{"n_layer": 24, "d_model": 128, "n_head": 2, "n_kv_head": 1, "head_dim": 64, "d_mlp": 512, "vocab_size": 3379, "activation": "swiglu", "norm": "rmsnorm", "norm_place": "pre", "norm_eps": 1e-05, "positions": "rope", "rope_base": 10000.0, "rope_fraction": 1.0, "qk_norm": false, "attn_scale": 0.125, "bias": "none", "tie_embeddings": false, "parallel_block": true, "init": "trunc", "init_std_qkv": 0.0453, "init_std_o": 0.00653, "init_std_up": 0.0453, "init_std_down": 0.00653, "optimizer": "muon_variant", "lr": 0.008, "lr_mult_o": 0.67, "lr_mult_down": 2.0, "beta1": 0.95, "lr_head": 0.00494, "grad_clip": 0.5, "warmup_steps": 200, "schedule": "wsd", "decay_fraction": 0.822, "decay_shape": "linear", "final_lr_fraction": 0.05, "batch_tokens": 8192, "seq_len": 256, "doc_mask": false, "z_loss": 0.0001, "train_tokens": 106400000, "steps": 12989, "dataset": "wikipedia_en"}
Each number is 128 + 24 x the weight over its row's rms, rounded and kept within 0 to 255. Layers, rows and columns count from 0. The size above them is the row's rms in percent of the matrix's.

# layer 7 attention query, 128x128, rms 0.254, rows 0-16,64-79, columns 0-63
size [110  91  99  97 109  94  91  93  91 100  94  88  91  96  94 107  87 100  82 102  81  86 108  95 106  96 101 113 106  97 112 101 110]
[[100 136 115 112 134 110  92 150 131 139 109 175 123 115  85  88 128 145 137 154 147 105  90 172 144  88 168 172 101 140 139 131 145 155 182 135 144 138 119 101 129 114 135 105 140 141 103  90 139 127  97 153 129 124 168  87 140 118 112 111 102 155  83 127]
 [ 82  82 140 132 153 135  87 159 116 143 138  91 152 150 118 113 145 135 146 129 140 109 136 137 146  98 117 125 120 112 148 132 155 122 159 134 143  93 107 126 158 157 174 144 114 142  98 135 120 144 125 177 115 164 100 110 149 163 147 126 192 136  81 120]
 [140 116 157 129 108 173 131 129 146 130 115 119 109 121 133 127  81 177 122 122 141 171 122 140 156 174 128 138 148 129  69 140 120 145 103 111  92 117 138 134 101 153 131 131 163 100 156 167  94 120  99 100 138 107 128 135 131 122 102 111 133 163 134 106]
 [168 143 126 150  74 143 144 141 154 125 138 125 125 126 110 118 144 118 140 186 101 146  85 103 141 157 132 132 133 149 104  72 131 106 132 113 116 118  98 155 104 116 130 141 147 121 146 138 132 181 115 123 124 135 115 164 138 111 127 137 138 111 127 153]
 [161 115 127 154 133 147 112 129 122 135 133 104 103 117  86 114 152 141  93 147 116 137 129 117 117 110 157  88 122 114 177 124 127 137 175 108 141  94 121 169 112 182 131 108 157 114 126 114 116 141 143 121 115 151 131  76 152 153 123 175 137 114 128 106]
 [127 123 156 143  99 150 134  96 128 157  94 132 111  99 149 113 132 142 118 119 103 156 192 112 101 142  96  64 199 111 108 132 146 142 101 117 146 173 168 133 146 115 170 111  95 163 129 144 103 118 136 166 118 125 116 113 147 101 115 100 141 108 116 165]
 [120 116 120 121 178 136 128 134 137 101 144  90 122 157 112 154 164 104 100  95 127  97 101 144 105 109 104 101 182 102 127 101 118 100 161 115 144 107 138 118 148 118 139 186 139 122 102 154 128 131 155 110 115 118  76 137 172 100 167 127 110 145 157 135]
 [115 139 130  72 142 112 111 104 140 133 159  96 107 146 115 142  99 109 134 106  97 132 146 149 109  87 116 126  90 129 138 130  95 113 125 137 112  95 149 139  92 101 128 109 120 137 116 101 131 123 112 133 177 147 178 136 121 144 144 135 177  75 126 132]
 [104 134 105 124 129  92 130 139 128 111 125 152 105 123  77 102  89 124  79 101 126 133 149 117 110  93 168 152 154 160 102 110 165 142 148 174  88 110 130 156 108  85 109 131 120 161 145 152 109 126 149 113 136 109 150 135 138 102 112 130 106 118 116 106]
 [ 83 148 114 115 129 148 195 135 112 126 110  83 139 107 120 110 113 147 142 107 139 128 169 103 104 131 131 159 123 111 154 161  87 121 127 128  83 171  94 121 129 118 125 108 122 147 155 157 109 135 124 143 122 116 107 143  83 145 124 139 122 138 175 102]
 [179 129 117 111 141 190  93 148 141 136 100 117 148 158 114 131 108 158 117 117 144  97  90 123 161 122 117 128  89 105 134  92 108 130 146 135 170 115  72 155 139 155 133 157 137 115 123  94 122 114 150 172 139 128 120 116 140 163 104 141 163 104 109  98]
 [130 145 110 168 141 105  97 110 175 162 135 121 111 125 121 153 111  99 159 119 130 129 113 115 110 114 133 132 126 163 153 161 111 135 124 161  83 121 134 162 182 101 119 118 110 152 125 118 114  83 156 120 112 184 116 199 155 139 147  80 119 133 142 120]
 [127 161  96 141 107 173 116  92  82 113 136 157 106 152 164 125 169 114  65 154 144 133 174 131 109 152 168 130 108 159  89 133 133 127 114  71  96 112 106 142 147 125 110 126 134 141 127 112 167 148 109 111 130 169 136 141 173 147 120 130 115 143  89 139]
 [ 89 147 121 101 170  83 120 127 159 119 143 138 128 142 130 120 130 139  67 167 130  93 128 119 110 111 110 124 158 135 144 124 135 120 153 128 102 178 132 123 152 155 130 118 100 118 153 149 124  61  93 121 155 119 160 162 135 110 125  89 146 143  95 128]
 [156 132 118  82 124 146 138 153 137 158 175  93 127 134 121 138  88 133 145 136  85 166 138 120 156 153 147 136 156 122 118  84 105  99 108  89 138 100 154 157 147 150 141 162 137 115 140 114 128  89 128 110 101 133 135 166 112 113 130  94 150 141 147 109]
 [157 130 153 115 126 124 152 136 147 156 145 120  85 120 134 122 127 129 152 111 122 112 173 119 105 156 133 142 119 107 122 112 138 125 130 109 111 139 177 113 123  97 145  90 174 166 112  95  93 121  62 122 140 165 167 151  98 107 134 102  71 131 113 142]
 [124 125  98 131 147 129 112 131 139 175 152 194  86 146  99 138 155 167 131 184 149 130 115 140 120 114 123 122 170 107 126  69 158 111 126 123 132 122  96 103 121 142 100 125 124 127 120 125 109 138  82 117 147 104 131 133 113 117  99 130 135 176 160 150]
 [139 146 157 146  91 115 159 100 123 132 108 115 127  96 170 137 154 141 129 164  98 120 150 106 110 170 100 100 112 124  95 142 111 114  92  99 155 148 129 123 136 124 118 106  95 118 147 163 110 135 130 119 124 132 147 123 116 127 124 155 161 129 120 100]
 [147 165 143 123 136 118 118 160 151 149 138 120 156 137  98 118 123 146 116 105 141  99 122 115 142 137 127 131 108 137 185 105 145 103 162  86  64 123 186 179 122 109 104 146 160 121 116 116 136 107 112 101 129 125 153 110 129 119 149 118 104 110  94  98]
 [156  79 107 141 141 135 128 151 154 130  98 152 134 122 120 123 117 123 139 158 138 158 111 129 113 123 121 140 139 111 155 123 119 124 165 117 145  93 110 142 132 146 149 139  72 108 130 128 132 135  98  91 119  96 128 130 123 125 104 132 126 154 125 110]
 [103 144 160 130 147 139 145 140 142 125 117 116 111 145 136 116 116 150 132 165 178 133 144 141 106 121 146 147 143 134 144 172 139 134 101 120 147  73 136 133 125 141  98 108  88 166 128 105 116 130 127 111  92 139  71 152 156 137 148 145 188  73 113  88]
 [127 156 138 138 144 116 169 121  77 141 121 137 126 109 133 139 107 148 137 102 141  84 144 154 136 127 133 121  88  63 121  81 113 104 101 121 114 122 118 121 129 152  98 114 158  60 151 124 147 136 101 141 135 132 138  97 109 127 120 148 143 138 159 122]
 [133 182  82  98 148  59 141 100 137 125 128 117 112 139 144 111 108 128 123 108  98 104 113 153 132 132 162 114 115 170 118 109 122 137  71 138 102 166 156 144 124 146 118 155 100 172 133 148 139 109  92 144 132 136 148 142 110 118 118 103 124 114 111 121]
 [156 136 127 106 157 123 136 122 123 118 127 135 116  84 114 122 155 108 149 152 129 134  76 140 107  92  96 101 109 114 151 100 167 155 126 117 137 172 112 128 153 153 153 180 135 117  82 124 187 130 148  97 120 111 137 119 141 158 156 133 108  81 117 138]
 [150 128 143 177 130 125  96 118 204 126 118 166 112  93 161 137 122 134 148  71  98 129 152 105 117 103  93 145 141 148  80  90  75 122  88 128 137 159 160 120 141 142 167 151  83 161 121 134 108  89 121 102 148 135 158 148 152 111 133  98 170 131 144 122]
 [120 130 160 105 102 151 139 111 139 145 131 116 161 121 116  89 155 137  83 193 113 166 144 102 107 159 127 111 143 163 109 168 186 123 181 122 106 149 168 159 134  94  96 107 151 131 116 180 133 105 145 126 116 128 165 143 113 116 141 130  84  93 112 116]
 [204  82 155 111 130 137 119  87 137 150 131  84 123 170 154 121 119 142 127 120 141 120 136 105 184 139 134 100 150 152 105 163 115 118 132 133 135 126 116 139 165 167 170  87 117 161 144 157 109 123 138 166 140 111 148 128 116 132 132 109 121  82 138 103]
 [121 184 145 181 104 181 170 135  96  88 103  90 141 124 100 103 138 108 115 141 102 113 136 137 132 141 147 127 104 120 130 111 157 127 120 130 116 118 128 119 105 108 129  94 127 136  91 156 138 162 127 172 133 109 166 126 150 207 119 161 143 153 194 108]
 [115 133 212 101 117 118 141 160 195 140 150 149 120 128 120 103  96  82 144 113 115 119 102 118 139 184  74 126 129 123 121 100 110 131 115 139 108 151 163  75 140  97 101 130 102 102 186 110 139 100 154 101 120 132 126 160 128  89 135 138 116 108 110 118]
 [116 154 139 131  68 111 128 133 119 101 117 125  46 141 178 148  91 124 168 133 112 114 164 147 163 172 135 153 126 146 108 113 158 124 148 135 123 125 130  96 124 112 154 134 102 124 152 171 120 146 112 118 143 138 140 123  86 118 124 123 125 121 139 142]
 [136 129 146 122 101 130 126 124 130 124 102 107 101 102 127  92 141 141  64  94 134 143  95  74 115  91 105 112  81 142 111 108 120 123 140 149 156 166 109 119 147 137  84 164  68 134 131 144 149 142 106  90 153 149 149 147 130  63 140 159 129 120 160 115]
 [132 139 132 158 122  88 159 157 175 155 130 149 166 115 133  49 119 106 143 107 140 116 122 138 106 121  90 157 149 140 145 139 114 120 133 151 165 142 122  79 134 100 156 115 171 155 120 158 132 142 105 133 131 133 142 110 111 100 136 117 146 122 135 160]
 [141 113 141 153 168 146 105  91 129 102 162 122 110 124 125 116 109 148 116 154  87 118 137 158 111 169 135 104 121 172 135 143 156 115  82 143 126 144 103 155  94 147 108  78 130  95  87 150 130 163 124 117 110 141 117 142 118  85 164 129 180 130 149 107]]
# layer 7 attention key, 64x128, rms 0.277, rows 0-15, columns 0-63
size [ 97  96  94  91 104 103  92 112  95 105  85 104 102  96  99  87]
[[146 134 148 158  87 119 112 115 120 116 136  98 142 116 149 146 132 118 165 100 148 142 140 123 112 190 110 164 135 132 121 170 132 145 131 125  94 132 110 122  95 132 104  67 171 152 111 152  89 116 110 123 123 106 105 127 103 112 148 165 101 132 156 123]
 [134 186 138 108 118 131 151 101 105 125 142 162 120 137 119 139 122 148  76 112 125 126 131 108 115 107 121 135 118 184 115 153  95 134 114 175 109 154 133 111  95 117  88  64 116 158 142 122 129 156 157 123 116 132 161 188 118 141 145  94 111 137 128 134]
 [104 155  96 120 141 166 137 110 182 124 138  90 104 125 105 148 126  75 143 120 115 130  74 102 129 147 123 123  98 120 142  75 148 113 131 136 170 114 148 135 160 145 137 161 111 126 138 149 116 114 114 148 139 151 114 140  90 120  97 106 149 105 100 178]
 [115 128 133 161 173 130 119 104 141 115 136 113 131 142 130 134 121 121  81 122 155 127  84 144 139  88 152 105 111  78 147  87 168 109 113 151 122 111 125 142 133 128 134 138 109 136 163  91 159  99 113 125 118 108  79  84  91 116 151 110 108 112 120 175]
 [132 163 113 132 147 118 169 138 120 104 131 107 139 135 121 113 137 134 162 134 149 129 106 107 121 124 148  54 147 124 147 108  80 125 113 138 109 139 148 113 183 120  91 134 153 137 159 120 124 164 134 178 147 118 128 133 168 167 130 158 158 107 114 156]
 [123 134  92  99 122 181 173 141  86 165 154 133 116 127 129 140 100 117 108 136  75 151 123 155 122  97 105 109 111 116 131 151 110 101 134 128 123 118 118 108  81 106 119 121 169 162 162 136 155 144 110 136  97 146 131 106 167  83 147 116 126 167 103 115]
 [174 163 105 138 127 125 143 135 102 142 121 137 129 153  63  82 162 154 115 146 143 118 127 125 149  77 173 116 135  72 118 141 124 120 153  96 127  98 132 115 129 167 123 138 150 105 129 194 117 146 145  99 134 119  96 131 141 101 143 145 103 100 198 162]
 [145 127 166 100  98 143  97 111 161 167 177  90 146 148 163 168  97  85 148 143 121 137 117 114 150 157 122 138 112 155 127 130 120 129 140 128 153 127 127 150 102 129 132 147 175 168 120 119 111 137 107 128 113 138  99 118 149 110 111 146 148 135 193 136]
 [140 149 114 132 147 152 140  79 142 123 158 142 115 102 133 156  98  81 131 114 144 181 136 151 110  64 122 110 142 127 134 111 114 111 128 163 171 113 110 115 133 156 168 161  89 150 128 168 128 132 142 111 118 150 135 117 133 121 120 118 103 123 155 148]
 [ 88 110 130 156 105 108 101 135 137 109 137 117 155  65 135 100 127  65 134  60  93 108 173 123  90 160  78 149 153 126 171 120 131 123 136 119 113 145 131 155 158 105 164 141 134 125 141 136 146 146 149 183 127 116 118 147 107 122 135 116 169 107 140 141]
 [141 168 104 157 121 102 129 161 118  95  86 161 112 110 163 110 125 102 169 138 143 126 126  83 141 148 168  72 146  95 140 134 115 177 129 104 143 127 127 105 126 159 116 141 155 124 121 114 172  74 135 172 169 169 138 102 133 141 133 127 124 109 118 155]
 [120 101 106 146  93 134 127  99 131 172 169 142 107 162  98 138 131 167  93 115 171 126 148 116 132 141 116 107 167 130 172 139 101  60 132 108 172  94 101 123 137 142 132 139 134 120 125 145 135 127  92 111  99 170 123 142 148  81 132 127 131 142 130 112]
 [116 140 119 117 133 181 108 113 115 150 133 124 167 109 111 167 142 108 103 105 165 132 133 192 148 128  97  95 126 148 108 192 111 114 147 127 138 170 105 123 127  92 154 114 149 117  95 156 160 128 164 101  94  88 125 148 160 123 115 175 163 149  95 100]
 [118 135 103 111 104 150 139 111 138 121 113 133 124 124  84 121 130  89 121 162 110 140 143 102 158 140 109 133 126  62 153 117 107 101 137  73 136 139 129 107 108  92 116 122 107 121 140 128 125 146 148  99 124 165 109 133 160 111 139 137 128 145 137  87]
 [136 122  87 169 116 127 120 108 135 119  81 126 112 157 142  66 131 118 127 138 151 137 151 131 100 110 180 104 128 131 120 115 130 140 142 163  98 124 150 150 137 130 136 125 111 174 108 123 103  94 123 175 148 166 156  73 101 146 106 120 138 125 160  83]
 [152 112  94 143 165 110 158 112 165 175 162 136 141  81 124 113  96 139 137 156 134 102 123 115 129 120 121 116 118 109 104  92 125 176 147 100 128 166 121 139 147  86 104 142 145 111  86  89 139  85 109 120 146 125 114 139 156 133 136 171 118 101 100 176]]